{"n_layer": 18, "d_model": 128, "n_head": 4, "n_kv_head": 1, "head_dim": 32, "d_mlp": 512, "vocab_size": 888, "activation": "gelu", "norm": "layernorm", "norm_place": "pre", "norm_eps": 1e-05, "positions": "rope", "rope_base": 10000.0, "rope_fraction": 0.25, "qk_norm": true, "attn_scale": 0.177, "bias": "none", "tie_embeddings": true, "parallel_block": true, "init": "normal", "init_std_qkv": 0.0452, "init_std_o": 0.0452, "init_std_up": 0.0452, "init_std_down": 0.0, "optimizer": "soap_variant", "lr": 0.0129, "beta1": 0.95, "beta2": 0.99, "weight_decay": 0.04, "lr_head": 0.00861, "grad_clip": 1.0, "warmup_steps": 48, "schedule": "wsd", "decay_fraction": 1.0, "decay_shape": "linear", "final_lr_fraction": 0.0, "batch_tokens": 32768, "seq_len": 256, "doc_mask": true, "train_tokens": 93350000, "steps": 2849, "dataset": "wikipedia_en"}
Each number is 128 + 32 x the weight over its row's rms, rounded and kept within 0 to 255. Layers, rows and columns count from 0. The size above them is the row's rms in percent of the matrix's.

# layer 6 MLP up, 512x128, rms 0.302, rows 426-478, columns 0-63
size [ 93  94 100  97  95  92  85  95 103  84  89  99 100 104 110 111 102 100 103 106 116 104 105 104 108  90  92 104  99 108  99  97  97  90  97  98  94  99 101 100 102 104  95  86 110  95  83  97 113  97 109 108  94]
[[ 92 110  55 155 124 128 136  91  96 151  99  59 115 101 173 122 151 182 142 141 129 162  82 129 153 134  89 137 148 129 155 139 131 137 116 207 131 194 114  72 150 109  68 103 152 120 173 145  56 114 104  84 163 205 141 165 155 151 102 118 140 124 114 123]
 [178 122 113 138 102 140 107 196 148 111 111  86 122 100 150 133 115 128 104 137 102 146 159 140 157 119 167 143 183 101 118 148  73 131 136 135  40 147  85 165 189 111 139  69 154 115 136  93 118  67 138 118 116 149 201 102 130 138 127 122 104 129 150 101]
 [112 171 145 162 111  91 160  91  93 127 126 107  48 105  78  84 163  98  92 142 122 134 160 171  64 151 163 147 129  67 114 102 146 143 107 120  82  67 102 151 158  77 204 116 120 150 123 133 153 148 176 149 188 147 159 141 103  72 175 152 142 154 134  91]
 [147 179 151  66 145 125 120  77 100 141 135  96 123 112 146  88 170 110 107 169 170 179 196 141 159 125 151 200 146 152 137 106 151 168 113 129  91 160 104 107 142 125 145 156 113 124 166 164  91  98 115  98 133 133 132 102 110  93 139  72 109 121 140 125]
 [ 84 120  94 158  84 124 104 132  61 146  95 170 157 155 102 134 139 119 165  73 143 150 141 130  66 125 217 153 105 137  61 136 104 132 140  91 112 171 102  90 150 119  79 142 165 170 154 151 109 157 127 147 125 100 130 133  92 164 140 132 182 107 125 120]
 [145  90 101 156  94 108 135  46 154 109 182 101 143 170  94  57 117  79 114 105  98 104 149 150 150 127 126  90 118 107  85  82 102 195 122 142 170 179 169 115 100 104 134 111 115 168 145  87 124 165 101 181  72 129 150  93 133 216  80 107 154 149 150 122]
 [167 154  97 158 113  93 179  74 171  96 112 113 165  74 147  97 159 118 127 137 131 181 133  94 111 116 148 162 174  80  92  48 157  73 202 132 140 130 146 116 151  85 121 164 135 139 145 129  86 107 109 123  98 152  92  96  88 115  92 133 125 114 144 158]
 [196 106 126 128 141 166 170 150 101 127 153  89 120 130 119 109 157 165 112 113 187 184 130  86 153  85 105 168  95  93 146  94 163  97 103 117 153 153 153 145 166 157 113 165 127 116 153 136  56 189 100 122 201 178 141 172 109 108 119 113 160 112 108 142]
 [160  68 114 125 107 156 132 172 184 120  90 158 120 141 115 120 135  64 107 110 169  99 169 130 173 128 124 118 141 112 112 143  49 126 119 144  90 111 138 112 141 132 142 139  83  46 139 174  59 108 139 126 180 137 117 107  75 163 219 121 140  68 159 102]
 [159 125 118 138 139  92 112 113 132  67  81 108 165  94  73  87 116 151  75 113 193 200 136 124 191 140 129 104  69 131 121  96 114 144  84 126 102 159 103  74  79 169  76 126  61  91 162  81  76 157 111 149 136 134 181 160 174 152 129 112  68  97 127  98]
 [185 123 135 181 148 105 100 107 107 157 134 116 134 152  82 179  99  97 101 116 181 132 146 143 121 184 109  69  71 102 167 163 120 133 159 111  98  77 131 156  96  96  98 149 194  90 122 151 115 125 149 129 166  80 108 127 199 101  69 109 124 116 139 129]
 [140 169 179 147 167 174 120 149 150  93 128 130 108 108 168 171  81 171  78 135 150 100 151 168 114 157  97 149 168 127 144 104 101 152 112 102 122 162  88 129 138 139 150 126 157 126 103 135 112  82 150 164 109 118 131 155 158 190 220 141  95  70 116  81]
 [120 108  87 154 151  90 174  82 104 148  95 111 119 103 166 113 166 143 123 125 147  87 149 126 167 160 141 156 100  91 127 119 106 138 117 127 111 166 118  46 138 167 125 117 138 138 132 112  94 107  94  99 112 146 128 134  76  62 184 184  93  87 129 157]
 [148 112 143 189  77 139 166 146  98 117  72  97 128 168  75 125 160 123  96 172 126 156 125 142  63 137 171  79 196 167 104 169 114 103  89 125 145 123 164  82 135 119 119  89 190 123 163  91  59  69 132 158  72 130 125 117 141 150  66 173 184 170 143 100]
 [157 115 136 168  91 124 110  70 156  85 167 206 141 129 136  81 120  99 178 179 153 137 146 128 126 146  89  67 109 170 133 111 122 144 116  87 161 144 136 143 183 117 145 169 108 119 161  94 111 160 134 154 134 154 182 114 201 136 127  49 125 118 112 136]
 [138 194  91 126  79 138 139 120 117  83 100 160 116 121 137 150 143 173 136 108 141 138 223 147  74 118 119 170 155 131 174 112 143 110 124  99  57 132 122  99 108 136 138 139 140 168 150 145 124 144 161 172 135 115 112 134 107 110 103 144 116 121 123 143]
 [129 148 143 120 135 122 178  67  82 126  89 159  83 145 141 140 163  71 174 175  80 108 195 113 132 122 112 114 126 176  74 134 139 132 136 171 164 112 120 159 127 161 107  58 115  91  91 150 149 123 132 136  90 151 129 152 150  99 185 145 140 104 203  76]
 [120 121 163 129 138 109 152 134 149 189 126 155 135 139  91 178 103 140  94 154 126  75 131 138 120 123 107 115 172 111 166 138 193 104  95 173  63 140 164 126 110 134 133 230 137 123  91 211 117 132  77 180 138 152 142 121 132 167 157 171 130  90 209 131]
 [148 142 158 150 158  57 147 141 116 103 113 119 151 187 164 196 113  98 129 196 175  93  92 102 154 158 109 109 146 150  57 128 142 118 117 106 121 154  94 112 142 137  66  87  92 112  93 111 145 113 126 208 108  91 124 189 101 122 103 159 112  88 151 116]
 [105 160  81 120 120 100  80  89 167 101 169 128 177 132 160  86 134 145 108 120 161 139 147 145 114 135 203 137 105 131 111 127 127 121 152 121 134 150 178 158  96 140  94  73 128 116 201 127 127 164 111 103 115  88 150  90 106 166  98 143 137 137 109 114]
 [163 168 159 100 175 155 131  98 158 115 120  66  89 125 135 165 156 214 128 128 154  92 102 154 162  76 122 135 152  96 151 160 117  74 156  61 121 151 151  58 181 131 101 102  79 124 130 128 119 131 188 139 128 129  96  82 159  62 113  98  85 133 110 112]
 [ 92 104 127 130  91 100 134 190 146 168 160 128 166 141  71 156 135  85 131 172 119 108  69 161 192 166  60 109 122  95 103 144 172 129 108 149 130  95 129 142 148 167 140 177 208  94 134 117  30 112 118 140  73 116 145 173  79 116 115 161 176  88 143 135]
 [134 172  60 106 161  74  87  85 152 109 123 101  45 114 148 157 122  98  77 151  84 132 156  95 116 128 135 220  73 130 130 111 160 117 121 107 135 123 114 137 108 109  75 134 117 176 118 125 109 123 116  95 109 119 124 111 143 159 102 165  74 148 123 133]
 [193 141 186 145 113 185 160 158 139 118 111  80 146 164 136 110 146  83  65 125 163  64 168 123  94 148  95 193  90 145 107 139 149 123  61 121  93 165 132 115 136  84 136 129 180 164 157  88 140  76 175 144 129 164 130 142 126 156 161 154 136  91 146 116]
 [ 93  66 141  78 168 152 124 100 126 113 144 148 121 128 153 145 163  92 123 138 142 161 119 123 136 115  64 130 122 150 144 148 121 150 107  71 143 132 136 145 135 127 166 210 105 163  52 154  60 125 143 144 120 153 166 103 132 109 124 169 161  74 154 167]
 [100 118 106 111  66 118 168 178 110 161 140 134 116 146 200  79 120 126 142 100 127 111  95 131 171 108 132 117 170 121 135 109 147 146  81 125  78 135 161 155 157 122 112 143 136 100 125 174 137 133 138 141 148 180  98 172  86 127 171 116 164  93 153 125]
 [163 141 150 153 120 177 157 113 101 182  81 114  97  85 137 132 153 151 110 111 198  93 179 120  89 109 132 176  99 174 123 183 108 147 148 101  71 158  91  86 115  78 181 145 200 101 202 120 127  77 115 126 104 164 116 151 120 134 101 114 188 105 104 159]
 [200 131 167 114 140 116 120 116  98 147 115 149  83  64 133 118 127 135 101 121 120 141 166 173 131 147 130 109 150 120  74 129 136  99  76 103  93 127  88  96 187 143 122 118 138 136 143 185 107 119 149 104 150 144 136 122 111  90 171 123  92 110 188 145]
 [125 149 171  80 114 108 118 114 152 134 157 157 121  73 105 130 145 103 125 167 192  98 142 175 198 116 115 160 168 122 112 117  64 138 102 138 134 143 166 159  80 122 118 104 126 159 112  82 132 161  84  81  94 172 161 172 145 166 159 129 156  96 115 141]
 [182 125 112  72 205 156 120 128 135 117  55 154 152 118 101 156 141  88 109 111 127 157 136 204 137 108 192 151  98 109  53 186 151 110  99 146 159  89  53 123 121  94 191 156  81 120 193 130 127 123  96 110 117 111  99  95 114 118 130 164 111  79 139 120]
 [124  94 121 182 121 113 114 148 136 160 149 109 152 137 143 101  92 109 120 170 157  99 167  73 146 109 157 116 147 124 159  65 167 133 138 171  78 123 107 132 141 140 167 152 106 140 138 161  89 120 126 146 143 105 156 145 127 118 156  81 126  66 143  92]
 [134 104  69 146 131  88 141 171  89 111 151 121 162 101 140 161 103  79 164 124 110 176 188 152 109 147 141 152 135  95 140 127 131 138 131 129 137 172 161 158 199 128  92 185 162 127 150 107  90 111 133 113 107 131 192 137 126 106 134 110 159 105 148 131]
 [190 135 143 103 157 163  80 116 159 127 144 150  96 142  87 145 140 124 171 137 150 144 116 100 106 145 143  74  94 135 105  96 137 127  76 132  90 163  60 122 168 150 110 184 154 117 128 114 129 159 131 164  91  92 156  59 147 137 117 170 120 125 136  78]
 [131 157 163 108 184 108 134  77 157  87 143 151  89  98 130 148  79 102 192 147  98 123 137  69 135  64 173 101 134 111 108 107 194 130 164 107 171 144  92 112 226  86 140 174 167 182 179 143 131 123 103 136 105 112  76 114 154 142 122 134 130 129 149 101]
 [145 212 168 201 108 134 127 127 114 185 142 118 142 126 108 112 163 149 116 145 169 127  97 191 199 114  95 100 154 158  96 112 118 108 161 160 148 101  80 122 177 158  83 197 175 132 111 125 108  98  71 156 143 102  97 141 111 165  68 126 116  73  81 112]
 [150 141 106 134  94 154 117 114 149 125 187 159  94 139 144 122 109 108 176 129  83 138 105  79 175  94 101 137 138 124 123 155  99 121  89 144  92 171 156 108 175 120  94  49 125 105 127  64 121  82 143 137 159  77 143 176 132 161  58 153 157 160 112 133]
 [109 178 122  95  88 102 125 174 144 100  63 136 121  99 102  81 129 106 164 120 109 135 152 120 143 132 214 150  74  96 155 130 175 165  97 128 106 159 109 133 122 199 155 132  87 156 180 144  80 169  56 158 163 148 103 106 128 163 172 119 196  89 138  81]
 [183 155 110 138  68 106  33  87  89 170 179  86 128 149 197 121 125 142 152 128 126 113 137 122 129 117 144 144 104 126  83 166 119 116  86  95 169 117 154 145 196 117 133 127 118  96 121 132 133 123 140 101 109 127 125 222 114  91 173 134 132 130 151  57]
 [108 174 148 112 116 107  82 105 140 134 180 100 120 128  89 133 113 132 101 144 125 151 141 134 131 127 166 174 147 151 113 177 143 132  77 150  61  88 135 118 110 126 177 158  50 130 126 145 123  84  97 118 163 127 166 116 109 122 162 102  98  90 184  82]
 [101 136 153 146 130 140  60  58 133 126 169 132 148 137  98 122 139 152 195 161 122 157 162 148 164 123 100 105 105 106 120 107 133 159 125  70 129  97 107 160 146  62 155  64 127 135 182 124 108 143 133 189 115  66  96 122 140 132 150 103 119 130 150 149]
 [132  96  94 114 159 174 115 115 140 129 156 188 166 122  86 130 156 112 137 140 131 209 112 151 112 108 127 136 118 130 148 163  67 110 120 153 103 125 169 152 101  92  92 183 157  91 176 112 119  95 110 146  93 114 119  70 100 127 137 131 142 103  78 129]
 [141 187 168 133 148 150  54 153 100 160  89 139  88 122 114 158  99 155 106 139 161 125 168  98 148 143 150  97  73 140 123  68 126  94 111 115 153 111 163 121 124 135 138 123 116 138  97  97  99 109 220 120 105 111 157 133 130 105  75 119  99 127 146 178]
 [184 167 161 189 122 164 137 145 150  83 100  92 142 134 126  83  49 114 129 117 143 172 167 116 173 173 111 115 178 134 154 133 105 156 159 109 137  94 114 151 152 112 132 111 209 171 107 117 109  88 150 164 105 125  98 143 127 146  63 116 139 135 155 172]
 [164 141 175 135 145 101 167 132 136 145 113 119  83  86 140 120 118 152 137 158 123  74 137 123 107  85 157  81 128 140 178 149 146 134 123 100 104 156 137 113 162 119 184  72 153 141 132 126 114  93 139 157 146 162 109  89  92  98 120 133 121 173 111  83]
 [106 112 140 163 103 112 172  95 123 202 140 146  84 131 110 157 140 132 126 112 167 165 149 153 142 200 159 173  90 107 129 106  81 125  73 151 132 197 132 182  69  71 113 123 144  42 153 158 100 175 112  96 160 113 145 111 142 142 128 124 115 113 109 151]
 [136 159 124  71 191 108 136  74 170 148 173 144 135 144 111 154 108 147 129 106 110 137 140 106 104 155 149  85 103 133 185 106  85  96 109  53 143  98 202 159  87 110 118 142 146 118 122  95  94 138 103 180 150 178  79 152 132 129 101 132  51 134 129 134]
 [120  69 158 152 153  67 164 175 151 132  98 167 101 113 117  42 100 181  99 127 125 179 120 135 157 151 129 105 150 122 121 138 134 116  87 127  48 168  88 143 102 101 109 102  59 114 152  79 124 104 155 149  72 168  87  34 168  96 124 152 108 110 143 117]
 [101 110 166 152  75 146 136  50 128 118 119 141 136 146 141 172 156 132 124 154 160  58 213 104  88 128 160 137 133 131  81 151  93 171 104 110 132 110 107 121 161  64 169 142 136 161 139 122 146 106  93 177 147 112 149 159 136 165 154 138 166  93 118 158]
 [157 139 129 147  88 124 106  46  83 123 120 123 109 105  93  86 148  82 109 152 114 127 138 207 159 127 175 120 118 165 171 148 141 144  92 141 124 123 123  94 133 150 168  78 174 113 147  84 110  78  22 158 156 112 130 141 145 184  77 127 121 125 133 136]
 [138  86 151 148 145 102 144  84  95 188  76 123 149  83 140 120 130 161  73 125 131 156 112 154 150 126 129 116 133 131 140 156 160 135 112 126  85 136 145 136  34 162  92 101 139 143 146 153 112  43 192 110 112 158 102 125 149  86  30 179 168 130 114 149]
 [105 174 108 102 133 181 142 184 186  92  89 156  97 147 151 104 159 108 135 167 121 165  76 117 122 118 125 123 161 100 125 165 111 135 116 143 133  83 148 136 128 132 113 149  95  97 105 156 106 152 145 130  67 118 110 206 157 114 122  85  99 101 111 129]
 [ 83 174 161 179  87 136 143 166 107 121  99 202 140 189 155 110  64 171  87 143  87 148 187 126  98 143 156 120 200 138 140  68 178 215 125 161 111 128 139 144 120 124 126 180 152 163 197 135  72 140 128 161  65 152 116 138 147 133 140 142 147 135 133 166]
 [100 118  70 158 130 124 148 111 146  87 123  93 107 160 118 157 169  89 116 129  98 133  82 156 160 176 154 105 186 122 148 133 108 121  80 166 167 134 211 131 142 120 145 103 140 161 114  89  82 126  94 162 120  85  96 163 147 136 126 134  99 103 115  71]]
# layer 6 MLP down (transposed), 512x128, rms 0.294, rows 426-477, columns 0-63
size [ 98  93 105  90  95  84  79  79 100  80  95 100 103 108 101 116 100 106 114 106 117 103 101 108 107  82  84 112  93 115  95 100  93  87 103  89  98  97 104 102 101 110  94  72 100 109  81  89 113 107 108 111]
[[172  57  54 161 175 116 154 193  88 129  55  96 151  96 177 141  81 148 137 140 135 125 153  90 118 161 118  80  94 148 124  95 134  88 116 155  90 101 131 115 130 129 140 126 160 125 204 163  89 143 174 124 204 159 101  81 115 115 133 147 168 101 152 188]
 [101 168 134  86 116 113 150 154 163 122  77 116 139 106 108 170 110  90 181 136 100 139 170 102 154 133 118 135 146 141 164  98  52  79 148 128 152 122 162  76 148 100  73 118 115 119 144 162  99 150 100 172  97 173 185 165 126 194 138  94 117 186 168 125]
 [169 107 111 172 108 175 113 157 156 133  98  85 148 109 127 118 156 107 162 131 106 195 116 135  87 130 103  85 166 152  88 115 153 138  87 141 194 103 141 189 108  99 132 133 132 138 111 133 155 134 172 116 156 136 192 117 117 137 151 125 153 136 142  91]
 [164 137 154 181 118 136  98 152 125 118 179 151 151 189 124 127 173 120 208  93 102 119 109 179 120 161 118 154 188 129 127 146 101 126  81 107 149 137 164  89 128 141 128 113 113 174  90  94  42 118 161 120  99 141 100  88  97 185 185 172 110 148 148 108]
 [174 133 116  87 174 159 140 156 166  69 132  76 135 125 150  63 141 205 175 109 153 106 129 162 131 175  89 149 100 170 182 114 156 151 114 117 149 175 139 228 129  83 107 168 160  89 140 114 163 131  91 133  93 121  88 149 140 116  68 125 123 125  96 127]
 [151 111 145 123 135 143  81 145 114 194 155 104 102 167 182  86 131 169 147 121 118 118  91 131 113 124  64 142 165 135 135 141 117 125 158 108  85 166  87 141 106 146 160 112 162  76 147 200 125 141 144 104 204 152 174 101 145 181  89  87 138 152 143 122]
 [125 139 100 108 152  98  83 182 160 176 115 116 156 170 144 101 163 166 121 151  69 117 138 184 122 146 102 118 111 138 145 171  93 181 104 151 105 130 180 105  73 131 120 167 138 136 122 125 129 169 120 128 159 100 123 124  97 142 138  71 154 134 144 116]
 [101 124 100  86 125 137 105 124 134 145 149 105 150 134 143 119  70 126 133 115 114 154 169 135 103 151  49 179 197  93  76  85 117 110 133 147 120 157 149 112 108 108  98 113 134 113 126  79 156 226 124  92 138 104 139 145 123 222  81 171  94 176 107 116]
 [131 177 107 148 124 157 173 128 133 149 116 147 117 103 175 129 121  82 137 135  92 143 123 156  84 167 113 140 176 139 134 159 106 145  77 115 150 107  82 167 120  97 151 115 123 184 128  51 152 124 109 179 113 140 161  98  80  97 128 133  85 187 120  82]
 [144 143 171 143 105 101 127 115 106 189 119 123 156 172 108 192 102 123 167  84 108 154 116 121  99 159 143 131 168 148 178 166 115 142 136 151 183 109  98 134 106 135 153 102 169 117 102 114 126 186 164 116 143 121 146  75 101 172 112 130 161 120 124 165]
 [ 96 131 102  87 196 128 127 122 121 114 131 139  86  87 150 133 189 131 119 100 117  87 126  87 118 134 154  96 138  92 142 139 174 162 178 161  74 184 123  80 173 130 175 126 120 101 130 127 123 168 156 110 144 133 175 154 190 109 134 133 146 143 139 124]
 [128 179 178  64 134 140 118 127 172 111 169 169  75 143 126 143 173 172 105 141  74 146 130 136 102 189 135 125 150 159  92 107 117 216 148  90  78 113 153  85 132 121 172 142 125 143 156 138  97 110 113 135 161 119 152 122 138 137  93 169 160 117  93 150]
 [ 94 164 139 139  67 156 109 130 112 115 152 141 102 119 118 103 182 114 134  95 118  64  85 106 113 103 113 126 115 121 151  69 123 134 108 178 132  98 132 171  66  69 182 103 129 121 136  97 135 127 127 161 162 129  45 144 126 140 126 191 127 127 124 147]
 [170  76 102 102 145 120 158  84 121 111 109 149 126 132  75 146 131  80 111 148 144 174 122 192 160 112 174 112 133  87 184 121 114 137 142 134 131 128 126 112 110  91 108  85 132 145 174 116 110 126 102 142  96 154 203 151 114 146 133 181  93  92 135 131]
 [129 121 101 132  94 189 136 147 131 104 178 126 109 116 149 125 103  91 116  91 120 149 150 122 132 147 117 127 116 152 134 151  99 111 120 111 152  80 109 161 229 155 158 115 218  92 155 177 162 190 145  87 101 168 150 152 104 135 115 170 105 112  96 127]
 [122 137 103 114 109 103 166 101 144  93 215 110  99 120 158 172 149 120  92 126  65 125 127 125  99  85 150 158 175  90 114 106  96 130 100 195 164 129 134 187 194 128 148 197 111 168 170  76 149  79 115 114 132 210 125 138 141 106  77 128 148 115 108  96]
 [201  72 148 143 176 104 126 140 125 164 122 171 157 150 184  93 119 124 164 141 141  78  71 139 117 156 124 117 134 138 195 149 159 165 143 169  89 138 116 135 121 132 171 123 144  98 169  82 110 146 162  61 156  75 144 132 140 160 158 140 166 150 115 144]
 [101 119 112 109 144 146 129 120 148 107 150 145 137 138  35 137 109 119 180 136 105 146 108 177 120 150 133 130  83 143 127 127 140 139 102 116 161 131 134 144 116 112 185 160 118 131 175 126 109  93 178 154 162 123 105  78 115 121 186  47 108  97 100 192]
 [ 60 153  76 121 114 148 166 123 112 124 140  84 156  63 189 100 111 119 175 107 130 165 128 179 126 126 101 155 162 165 148 134 162 172 111 184 101 126  88 128 108 155 117 129  99  62 128 164 104 126 161 125 117 162 152 128 110 228 118  92 113 189 114 131]
 [200 146 142  29 154 161 128 126 141 104 150  77 128  75  82 129 132 164  74 157  92 102 152 142 133  96 125 120 136  98 122 199 158 147 142 143 137  75 127  97  98  79 114 109 148 137 133  75 173 128 151 120 154 120 103 130 124 110 114 165 124  98 146 105]
 [159 160 152 168 138 116 160 121 121 120 103  95  95 157 159 134  77 120 163 179 130 135 102 141 112 133 117 103 103 184 144 157 144 140 184 154 110 134 134  76 143 115  52 136 128 131 178 131 126  89 104  73 113 111  28 133 171 112  92 122 135 124  92 109]
 [166 158 137 103  38 153 150  57  95 129 151 118 155  88 152 149 122 146 141 101 181 135 112 125  87 136 141 178 126 122 116 113  83 157 120 133 167 123 140 106 123 127 108 160 107 162 129 174  81 154 129 105 169 107 165 139  79 170 115 158 141 174 113  94]
 [140 119 138 126 101 128 145 169  94  96 104 144 127 126 147 134 131 152 183 171 105 140 139 151 119 169 105 118 155 105 170 119 111 105 165 147 156 129 133  95 160 130 225 117 104 149 174 135 152 116 119 136 119  41 108  85 181 160 134  88  87 107 102 160]
 [145 162 151 145 163 127 123 113 123 110 121 166 141 111 128 171  98 173 135 103 121 141 125 166 142  79 161 138 112  61  98  68  96 120 138 136 123 107 105 152  77 116 135  82 133  69  78  89  62 106 151 134 103  51  99  54 102 131 116 115 148 108 172 147]
 [ 81 113 122 174 123 142 127 164 135 132 176 143  72 161 119 153  51 146 114 141 148 123 141 127 150  71 177 124 127 111 125 128 135 119 124 171 109 162 169  99 131 133  28 112 176 102  87 134 159 126 118  83 153 148 162 144 174 153 124 119 156 121 188 139]
 [120 113  98 163 166 130 148 148  81 120 157 152 132  81  96 124 162 150 191 131  66 158 113  62 138  85  87  87 165 118 117  81 170 115 159 115 144  89  95  99 161 163  72 115 124 147  82 137 175 169 142 128 143 132 184  97 177  57 169  77 129  77 138  88]
 [ 83  58 167 111 174 205 148 105 133 114 128 170 171 102 143 114 107  72 134 163 172  94 152 185 139 123 123 131 168 223 189 109  79 130 142 123  95 150 116 144  97 101  97 146 177 126 116 136 100 132 116  89 150 149 120 153  88 135 162 161 146 122 109 118]
 [139 187  99 172 115  96  76 153 172 131 106 115 115  79 138 157 158 154 137 110 121  53 128 110 136 123 173 114  99 190 136  99 143 102 174 110  69 190  83  69 173 125 144  90 165 110 115 120 156 138 155 149 178 136 148 106 111 122 127 107 135 111 187 112]
 [140 108 101 175 103  75 168 163 133 137 128 145 159 137  80 157 105 167  75 152 122 160  94  89 114  96 100 136 131 150 108 136 154 114 124 165 170  78 142 140 107 159  96  87  95 137 105 127 178 120 136  89 197 104 140 146 133 156 110 150  91 154  74 109]
 [130 144  95 123  64  61 140  70 174 111 169 153 113 158 154 137 146 192 110 126 121  79 115  93 150 142 109 118 140 159 120 150  91 185 145  95 146 134 115 136 117 127 114 160 181 150 117  82 132 123 110 137 113 131 130 133 112 122 100 129 129 150  40  71]
 [139 107  86 106  79  31 112 160 135 149 136 129 145 183 141 123 152 139 143 187 122 144 152 100 131 109  87 163 159 100 108 146 126 108 117 162  67  93 148 104 121  79 109  93 116 124 117 122 161 107 105 102 186 143 124 118  83 191 122 103 131 164 110 137]
 [145 108 125 140 133 133 149 108  96 134 147  76 141 176 157  81 147 108 185 136 138 165 120 222 105 142  94 106  97 118 116 109 104 107 142 181 152 125 100  43  80 114  84 105 137  86 170 113 130 128  68 162 124 169 169 172  78 106 135 137 129  95 121 162]
 [ 92 173  84 119 191  98 174 159 183 163 171 136 171  93  99  85 154 151 144 116 116 116  83 167 148 141  84 177 157 141 193 125 122 173  71  93 131 128 164  69 114 133 130 158  98 116 127 144 143 165 126 138 163 173  92 123 116 145 203  98 184 166 130  89]
 [106 140 127 138  92 142 183 175 142 116 164 158 126 131 154 105 124 135  97  55 185 127 121 166 148  90  80 113  92 150 139  89  90 101 123 159 176 140 170 155 160 100 129  84 110 103 137  90 209 121 112 169 138 170 131  92  90 131  99 114 126 158 129 105]
 [123 116 146 122 118  73 136 168 179 146 128 173 104 169 111 158 187 174 117 133 109 126 143 174 116 153  88 169  86 193 168  87  74 102  82 117 152 121 127 172 120 100  71 132 139  99 184 125 118 166 108 192 122 157 118 122  94 168  72 150  93 124 137 104]
 [104 127  91 146 142 157 131 123 142 132 104 100 111 156 148 146  54 185 115  74 116 135 103 105 136 150 107 131 116 127 170 103 186 130  93 141 153  83 165 106 179  73 102 135 120  92 135 147 143 113 124 147 107 106  78 121 165 174 106  99 158 162 128 162]
 [179 104 113 153 185 105 119 139 141 104 160 183 128 203 106 174 125 104 112  91 115 118 109 124 135 138 102 111 149 123 144 101 121 168 118 118 155  72 138  62 139  86 149 137 148 138 139 112 118  97 112  84 129  79 113  59 146 162 112 132 196 145 148 110]
 [115  99 172 114 116 144 151 124 140 205 191 100 167 136 165 133 174 123 146 133 131 193 145 158 129 108  69 132  89 159 143 165 144 139 113 168 152 109  91 133 109 190 130 145  84  90 115 116 144 188 134 136 120 124  88 133  95 129 133 176 148  87 162 112]
 [125 102 137 109 135 160 104 131 122 141  89 179 156 146 143 117 160 151 151 119  89 137 104 180 145 177 154  60 159 137 150 126  90 167 128 160 192 137  95 100 110 206  84 138 177 137 152 153 183 146 158 146 126  72 184 123 172 166 133 133  99 187 151 112]
 [115 117 104  68 131 107 134  98 121 145 104 118 124 148  81 138  93 144 133 161 189 184  56 121 187 154 108 128 134  92  84 125 111 116  98  80 110 105 133 174 100 157  86 135 127 150 105  95 164 116 169  80 102  78  85 120 149  84 137 139 111 218 100 175]
 [121  91 104  64 101 118 137 149 120 156 156 121 111 130 143 111 130 126 200 117 118 108 126  74 129 146 160 117 115 117 123  76 104  94 105 152 124 157 124 143 137 120 156 121 130 103  33 107 249 150 123 134  99 165 120 159 160 132 178 109 126 170  96  75]
 [143  89 181 147 107 158 154  93 125 165 106 159 122 197 105  99 193 146 138 143 103 187 155 118 130 171 134 145 101 108 112 118  96  96 124 149  74 137 165 209 109 126 187 131 111 180 163 108 106 169 133 116 110 123 144 155 134  67 116 131 173 149  64  89]
 [113 118  85  68 176 110 172 187 134 145 133 134 166 137 109 110 216 121  92 116  92 117 128 171 144 172 121 155 123 125 138 103 143 107 112 130  78  99 138 157 101  83  95 209 175 166 175 126  93 183 121 122 158 132 120 167 132 108  94 128  94 145 101 110]
 [171 118 142  94  98 126 128 175 184 143  94 139  78 135 123 112  99 148 178  85 216 103  96 129 154 135 153 146  81 144 153 105 100 103 132 126 133  95 138  59 150  77  73  87  99 116 109 122 111  90  84 121 135 150 223 145 145 164 138 131  94 142 138 140]
 [101 129 150 105 104 148 106 161 172 151 114 132 125 121 132 137 141  98 182 141  90  86 161 172 193 100 147 168 108 149 149 122 166 126 116  66 123 100 118 119 118 123 156  95 155 158  78 152 191  94 139 139 105  95  99 110 163 144 129 116 115 148 155  79]
 [196 114 123 144 127 142  98 138 141 147 111 107 123  47 129 116  96 132 117 139 143 172 165 159 166  88  91 121 102 107 157 135 110  86 133  57 178 106 108 136 101 193 118 115 148 139  91 154 162 118  82 112 132 191 135 115 120  88 185 132 125 163 139 150]
 [108  40 100  95 106 138 143 147  85 109 101 139 178 140 186 123 155 129 114  76 139 141 106 150  94  85 153 159 159  98 133 113 131 116 116  51 169 109  87 152 120 140 144 117 130 132 113 157  97 123 172 128  91  88 128  83 116 126 105 123 165 160 110 117]
 [138 157 117 199 155 129 159 177 169 112 136 156 144 129 111  29 139 158 164 100 141 142  84 128 105 160  88 146 164 195 157 127 164 112 173 124 143 140 123 100 113  95  99 148 127 101 113 175 134  72 130  72 120  97 153  69 132 111 151 113 145 205  98 157]
 [158 113 113 102 143  74 122 127 172  91 120 159 115 129 153 143  88  86  93 158 150 116 157  94 164 171 124 144 144  96 134  88 142 114 131  81 169 172 104 149  95 142  64 141  78 128 152 107 114 162  87 121 129 136 134 110  87 171 166 187  99 100 151 139]
 [121 186 122 139 148 132  79 132 120 135 153 169 133  96 124 110 109 169 149  58 147 107 165 116 118 139 113 155 157 111 116  82 136  95 104 163 113 148 108 128 136 131 120 110 133 145   0 106 176 185 135 120 160 129 154 125 129 130 197 128 102 115 111 124]
 [ 87 105 184 146 185  98 138 121  77 134 116  86 114 131 106 201 142 132 172 137 167 172 108 108 145 150 140 161 122  65 143 101 127 144  84 143 120 109 159 111  87 147 137 119  92 137 129 195 144 133 140 138 162 154 185 143 103 124 123  95 101  77 156  90]
 [ 70 126 156 102 159 124 191 137 122 163 123 136 155 133 140 138 138  97 127 109 141 153  82 126 157 149 150 169  57  98  81 202 133 114 138  81 116 121 134 181 162 135  79 147  76 139 120  95 166 117 100 162 143  92 145  96 129 126 121 102 139 126 179 121]]